{"n_layer": 15, "d_model": 192, "n_head": 6, "n_kv_head": 6, "head_dim": 32, "d_mlp": 768, "vocab_size": 4096, "activation": "tanh_gelu", "norm": "layernorm", "norm_place": "pre", "norm_eps": 1e-05, "positions": "learned", "qk_norm": true, "attn_scale": 0.277, "bias": "all", "tie_embeddings": true, "parallel_block": false, "init": "normal", "init_std_qkv": 0.0361, "init_std_o": 0.00659, "init_std_up": 0.0361, "init_std_down": 0.00659, "optimizer": "muon_variant", "lr": 0.0121, "beta1": 0.93, "weight_decay": 0.014, "lr_head": 0.00911, "warmup_steps": 0, "schedule": "wsd", "decay_fraction": 1.0, "decay_shape": "linear", "final_lr_fraction": 0.0, "batch_tokens": 32768, "seq_len": 1024, "doc_mask": true, "train_tokens": 357900000, "steps": 10923, "dataset": "wikipedia_en"}
Each number is 128 + 24 x the weight over its row's rms, rounded and kept within 0 to 255. Layers, rows and columns count from 0. Numbers have three digits each. The size before them is the row's rms in percent of the matrix's.

# down: layer 8 MLP down (transposed), 768x192, rms 0.079, rows 173-232, columns 48-95
# up: layer 8 MLP up, 768x192, rms 0.157, rows 174-233, columns 48-95
down173 097:115146133180125101151134180164124142160111138120092153140166132091155118149144155160161111134111141141110130131113162138156101158104122134096135
up174 091:139070158187121112121130127142161088108118151169162136138100108102111099102149169150129090112131151114151125124143147132141159128165158123140124
down174 110:102133117149111107133154146102095149121155110107158151141127181185104141155091128147137092100122089121166111113101103133133124105106100088119136
up175 106:135100122077156135124103101174135157113106167116065120144160114145130124129162132119108168100118144149145106145113183149126106102144128131160144
down175 099:119153109149082109121137122155111141116112149126135117116102131103130137098100143111159128079084107089149102145139109128114101082130134153093133
up176 093:068104127159172163120108125106120109187119147099082119077105132112132141127109102119076107117125141143174159146133122112136149140120155138132129
down176 090:115121149130114110065159141149118168085094093144138135141143104127182168133140158110166067107085114112103163113140104139151180127145118116105136
up177 104:114135131096136113118136092154146105125104132101131118184144085123152119114129132119120085180142114133119158167101130152126088158114138114129112
down177 105:096112160122188170130148136107107150094138091133128102139166142097120124137106151140125105134177151122129090079150148117133116113082123127156144
up178 094:090138149165099116169137117148137128098131127106145121130108129150158159134152139161101104140173151105163169153102129178117174142099102083139164
down178 092:109163131154174160144165130130138127141097125130153069122101129119143090130112139113093130129137138099156109112124118174085126101145088079172081
up179 100:166117123161113153123102156122089109095123147118084153149110119113091159153126105154113161146076141099126144111137140129136139132113150123109130
down179 096:109152134165116079145100145150088125136108092131157081091141112103148126145103118079112146121099121122129101124174135124146139114117111108096116
up180 101:103119102130134104176123132151101142142128089133125121118163154101098145132152144111130129098146165128124143155072149173115132182160142093134143
down180 092:138083140150129130125119140151133131157147114175111124106125186124065125139086146134136122125135128115139127133143134167117118152133099100138124
up181 101:150170137155147121096120172133146091143129130110103108106190131117155109184107107120140118171142079134154129132104087127129104151157132123142161
down181 100:129090137131140095149125120110125070169123148121142143144137122137136141179093094098160140121113128153119139129094100094127111113130174081110181
up182 091:134095095108140109103148131143129136121145064124133148109112135148133150155115148122121097116131101121169132105151128109119108130174144078142077
down182 112:122137155155122119143100113140126085131108131157166107136164093127104120103121141141093131112100132137087116127111097101180143110105142160145186
up183 118:108126088073131139133174137172176117138103131107122099111119105139094130126140129139085134138146165097133139130124138116110164092131120137124127
down183 108:093116070126121119114160149144139144146123105123108181110082096141112134109143122146113119139102121123142130165139138139122164101145141180126115
up184 105:150120140093120158126119113130145117104112088120124147138129126079116096169154158113122121113147143150143149112131121113140109112130153108131141
down184 088:174198089142150117123127147137135142159132109149162119119145118134131101062136124072160122142125097095118101101142119099125116114081150146089123
up185 106:159104152101136156132162164152097136043093101128142156125130134141147110124194117143111142138143110132132089117105141125087137091165148104108095
down185 110:121142141140139168100118116170148134116096134122144146116096161129168126092102087103107104150199139127130128087132112127151100119155145129125158
up186 092:105136113113137095140117139132126117103106182124138138156185094119155152124141109156125117086091194162152150073130082125113137137111144119132140
down186 087:097111117148082101083105131121124152160123153120104112187081140119112128137117122165146135129164147139128112105105157150157119126087131143101151
up187 111:124100121167126165090182119130186109104142122155132130079125129122141169118090094165096142143146096091115105118121107135140154141107106129151146
down187 104:124130134136083144088109141107114130108107115168112155126121124129107134122175124124099156135133126136123144136117130112115146122135162160065149
up188 118:148110105117139126133100145127107155083139145152144131142132106098131133142109145126120131164122154126126138124087083170082160134126146127140112
down188 108:097137135122120058107116150120092169124118113103097151117122133172118157164118129134153120142117102114143158141115135111073136145140103144119110
up189 093:179121133134128139167122118154134151139142127125106173169107106131164139119172135156093145118131123131149109091090142142123139087169114093102147
down189 085:138149104089123125121111107131180101135155128100073100145106141119115147123098080153111165080092154097086163157105103137188114102147147126138152
up190 091:135123141100095140113108093115142119156132119142130124113148143135184142126104123108122154121135139134148175179123124106113134109112129159136079
down190 086:134111111096132095131108134104142145144120121109123080072131100112115094114139113173149116099089114153136156138119158188107117128124120143156166
up191 068:125183206147136141142097123105176126117110100149134115064118106140155107100097101132108150114137144106134103122122143084140122107129148134097098
down191 101:166111128136158112085135126182107120146120175134113117167159137113113114145174097126151125092118099163171138153170132152136087116135122113177111
up192 111:128140117100129100103140144137104134111153187152142134132118116173092065149117152127120145119130205107132104128112111144107150120144122149103099
down192 111:145206131103141120148106143135107110121084123101119122154096123146164109130082098140118101194130094144121114094124138137113121119129109149099124
up193 102:134088134135093133156149108130142130129104136118179150164153105121119147122144135145110125145171100098162119121126131135131130073108123092130130
down193 103:141127156133148125134161115110128127114140147103150118121127114151104139142126146130101108076134122160131113112072131185129105109085157119154100
up194 114:155128142105119127137160134152108124118135134106096166127103109121085165175147079118096148107112125143130176118122107159147128141145103146118097
down194 105:109124134117127122120075109117175131149155130104118134170090149120165104124115119142143136103157107118133123107109121177125099130146146093127123
up195 102:134142152105167163135174150122097139120063135126119140150145105160160087110094104098108130141168136114146138132134095108140095116130165110111129
down195 124:119071141125165146115151122118101117107144092154126130099129099122120101135125153124107111091187144130206166150145166136115132106123153115143110
up196 094:126143100107140169149193119158077126139143094121119109104162083083120132139113147122126108161107129175105148133101102113090124149081171141126083
down196 103:143101138139119143113134104120111144092160144134150110153159124109129146190159142116093158120137180104143123177161116118146110132066154137106088
up197 099:168142156130115086128133132148103166149114117126157120144109123104160117149124129151140126168163133136157126126188121131135099150152149108117094
down197 110:151104078147106167136144158131162112136169160123127159135162145074065170167125114128115154104154111140124167135129129107122138128129154119127152
up198 096:135093103142150137118141142128121125089111089143155105101164120113121100135135105150140175119151098129127142148091155133127100130155102111163117
down198 087:149123110131118163149119117126120123113176088105109165109090155126074131138109121127106088151143158134107154118140177117105108117131148088093135
up199 106:142083150116161146113168164142085133106141134132144148152139098147105143115145129132111138096143108169071133120123129113130112088118122092087143
down199 108:126110140098102129121132156166164139111134148135122115125146116147136124114142144106097161101099140162095123103107138100125129120124089101133115
up200 102:139164162129137115097131125094100069095126136143108094123139120104139130096131136130171144136130134150092079122173146104165153115171127127147170
down200 095:110138132162137140111169145142083116069167127135136170152145102078084101163098119084104107103156096066138153146106144099103112142116105129124132
up201 120:153116107133150117110128098164092109155093143095103144141155126142152119112111151159112137168121145139165125128109163130171118110106095158169095
down201 113:119146120129158092151168151115149131123130169142126181126146141153147140129113148126078117168125137101132096135105140125105146142138076116120127
up202 112:104084111111133093119160141178121095078105137101191132115105170150102149143134160121137112109136113148149109132110092140113156091149119116174110
down202 111:135101116110160117137151091157121154164122125108114130139069146125124179113128158099157096091127135148125122139134091115117090107158124156143134
up203 094:108120194101106102102100127121152143139129138150189120109125111100122121163176144163156133124069122157147106123104096118132088150169136129126093
down203 094:164141125101115118075102137117171127138109139098092131140095133104182120105107140124122126146168133147121134163126120131134128174120123144135134
up204 095:172144134155150149083156095151109141136171101123197098100162146115115148122147144158145113111123124156117141114133104125140170150106102110168157
down204 090:129151152123113163122099147107110119140191123185118140124153142120121136089119118113142107104130121094171140078127113152066152103149138118159115
up205 109:166114140112112082147148132159154081126156132137233139105160135126138114135120132116121111114155117093135119102073138181106122157105112123146144
down205 108:109107136123126133165123113130170087097131086126153151092142118106176085115150112119149125172137088132087123143133164116089147139097119155147129
up206 106:106140136075141156142134139112124133151107115122132082137164136116117108090149096139130149135073127134133103141174156121102096146140146107124151
down206 101:137154150139148150121158122131151114143130114124115129140122088090094137157139140087129105142137126105157165134076129100127137101173122109152058
up207 102:162141112145161140119130124105095140113122174119156121099145127138142152147130054143111118136175139119129096106163160092132131127134134143155107
down207 117:149079121107140153128114154091100117093134149120129126117064174133133142158119108115115123126150111118097115154085139148154154130111166160126172
up208 095:152123071154111108155114167134143089110131148104076114184103105110132115167117107096095177132130120170199140147140119124078141102117154127199102
down208 100:110131104139126160147142127128116129092105119149157139099135114128129153119095108160143135101152136124109106127111142117199154124113098116114126
up209 090:140150102177164145099111119149139092138150140142132112191143134143159135137119108167124099148109144134122103113128122172143088138157076146169177
down209 091:101122138148098144117148144122169156109095099114151143134137134076090156184155106146055091149139143157111139110137112107075144113143167101121113
up210 113:129146075141129143138132153153148075084091100078107151093124136112136140122143124141132128096122142132147151173166137162097171125123122131132121
down210 112:066155119150115112087132128124118162097109138038130102121116132119132096096161146156113083107150102174145131151164174141118103151119135158124141
up211 088:126129110104122111166118157143132162123119120121116150108111098060169158129102120131113106150104132103140143111145117117117112093083133152101137
down211 107:129072136151107130153109109140115087182115163144096139159111137130133120160186095172134156135136138158117117150082131107137136133127110104155116
up212 094:102109127083104123127103120135114130070154080126127183100164087154118161166107135103126164105121158136141102149152126105126070165135113131080126
down212 092:125124128133140077158127132146138136128084158142151104103144121154118119121154093116124087134118111113100075122149106123125160132063111095170144
up213 096:111106132094144102136129132131142143171148109158138147133180161147117143123169102096148141124135158141136107128141127131144077136122129082084066
down213 093:100109133100104094059117103101124118150111093128112118118119107129089123178130155166139129128154111134102135096129121133140165161119116071125078
up214 101:102123118094100111140110110131134152123098156122119101138108119130129144095158097158097114111085111114129133116115096140179151109149173116155092
down214 101:073134109160126125120092124126102121138149141127150101141107116107133079137098078139128128178144170094136128143119089158155126130139142120148110
up215 101:149124143148117109177152106097125153103121091113131113127127130145071161099138122171135127109165072171149112098171099141119098134119157093143135
down215 112:163104089105127193121162135136095101119158142145120083116155137140142138132150175159128105116121157149133108126141161103125100078115187162131114
up216 096:118146093118167136143101159137103102128092110111110154137145156123111063122123122113140137139170141119148156108113177102132108072158134104166144
down216 088:165137126092124113090093124124093121163142115149093104123123124175099149123146104163125152158119124166121134121091088173141127194159140123161116
up217 093:108144105143139149111144145133161116116107110120096130114184114169128060137127151134130130101118158118142105157131101131135149120129117130129142
down217 096:147167140095113078096140131139082133162144074145120134151155097152140126119103127117120142122121140109155128125121135145107127118112137122133171
up218 098:170135141118099141114152088120127107108106090126147136129166125158159103124100132154117150110136098135129159093129099159099148095136131166158128
down218 107:065174091138168141177143120096079130156158104091114151117127148104150139110108123149100146172126120123119122125172150127128127132100099095147128
up219 098:128190110162129163134132146134141159114102103146139125142130146110140113150098120168169061108122096114148165136126113130092122144149109084131127
down219 088:098108119117096102156170177126132087127137121106097173166132136105137141159115114134157127117143133103136107158108102103130165173144110117137142
up220 091:122140119156137126134127146113140128130116125149071101134149132087150154132124111136116116131139141148089144154116110128142104116114100161118167
down220 092:114177131137120041180111160121115156119127148077141131132144158115141118148130148109128113095157094143129150121146134155120162117094157101159168
up221 090:152124118136096093125188151174148109150134154145106169125105127160132127123141128137092151117166074154107143129130125096143130126121121113105121
down221 100:107137185101132133143096105108153130158101112106128127159140156103104141076129121096144158128076168146150109109106142107171099110121056084118120
up222 097:121160113151162137131140169141151130085141115087130141151114137117128138137176079156127144119096099106087177122141110139147162111117163123157126
down222 093:159120106157140144108105053145136136150158137132106133182107169113171098165132116086105105140146133108132089121172121109126087089131124124129146
up223 096:147088161122189168122163124157162119121146136161134118116114104151087121106142147133113144105165117095142111160127138174129086144112115119108112
down223 101:122189094082119160136118098081139138139142065136131141139156151139113087169142145157088134132181151162138138105119126094143104135164122119137170
up224 094:138158099139080126127147165121082072167133151149111176105143091147126106106142156100131150176141128118131137120149118139132153084116121141101126
down224 089:152127102102117102194138120112101122150156157086103114156131172198141088179141092126165195146136148135133151116120170104121145090146101087134135
up225 091:189156121142118148126159165136115140109133181119126112088096120145121152110168091147117157166098117126086129119132141111141115135142105161121101
down225 084:103140112146131140123111147129144128169166111162138151140145129135133143117117138109116138149149163107125119142149134135102076117145116182143135
up226 118:106145099143192129111136134132125128144134159149156064114142143176109179091130154150140102130170142169125172090150138109188106089132124122136118
down226 107:109141156154145160153113089114140161139128124160145116133152132130077140156127118120124066117146146137147154131128135095158087109133187106103094
up227 091:138134177103162085106165127160147109164143133141104118078145157131141113156130131172113091123102150071129100149118091098149108158130132188151095
down227 095:132099097129152134119119126127147106148155094121123171134165162178188136110116146127112131167109094136116100143119129103114110109131132161143136
up228 104:126119149094114122152147107128110114139109133091124106127129124115077103160111160177115147125147135111126093124139131125082165130134176089121122
down228 104:129138096124096152132138097103114167100133143162107085141137165118102107123119155128108118131117134107138104148119155149115122107158146114174119
up229 106:116154125099125118111096129135129111131125165082137144133155129147160120136150121130075126092123111117164089118132143145120114128125091121169120
down229 097:132164129128144071118142120107116129139129093136127122126115102094138135108146136094132100079131179104129110107155108116134076130142158112090139
up230 104:103134156100135134129140092161185069159138125153156137100099123079157157145140154145144124138146164096075089136126122137111127149107124102103093
down230 099:160130163123141129098093164100150112145093146134189124120151160128137116143153154141117124157111128136098130192111138110128122179133124122147105
up231 092:089110145123143123087119131117144124135117082115110136070100103121122114141118138161100122128116068158153112088153132111123166174085122126187136
down231 098:134151118125123144126096111138114092122121140127127164130153172140154145102113115081136129131129143085164138107150155162128112087103093132087151
up232 106:141118104129114128100108133119120098096109110149135139106131134100085098156142077159123169181107144099144098108101127133135121162138108142141160
down232 098:135168097156110089123097085133120159120109113122104132108092147166154071107092102090121113137117103158140151101090099095133093106113124144130132
up233 101:137096118088143119145096120143142082139161101178107129113066129107124111112130126107105090072164147154100117104133132121124081094146153124105121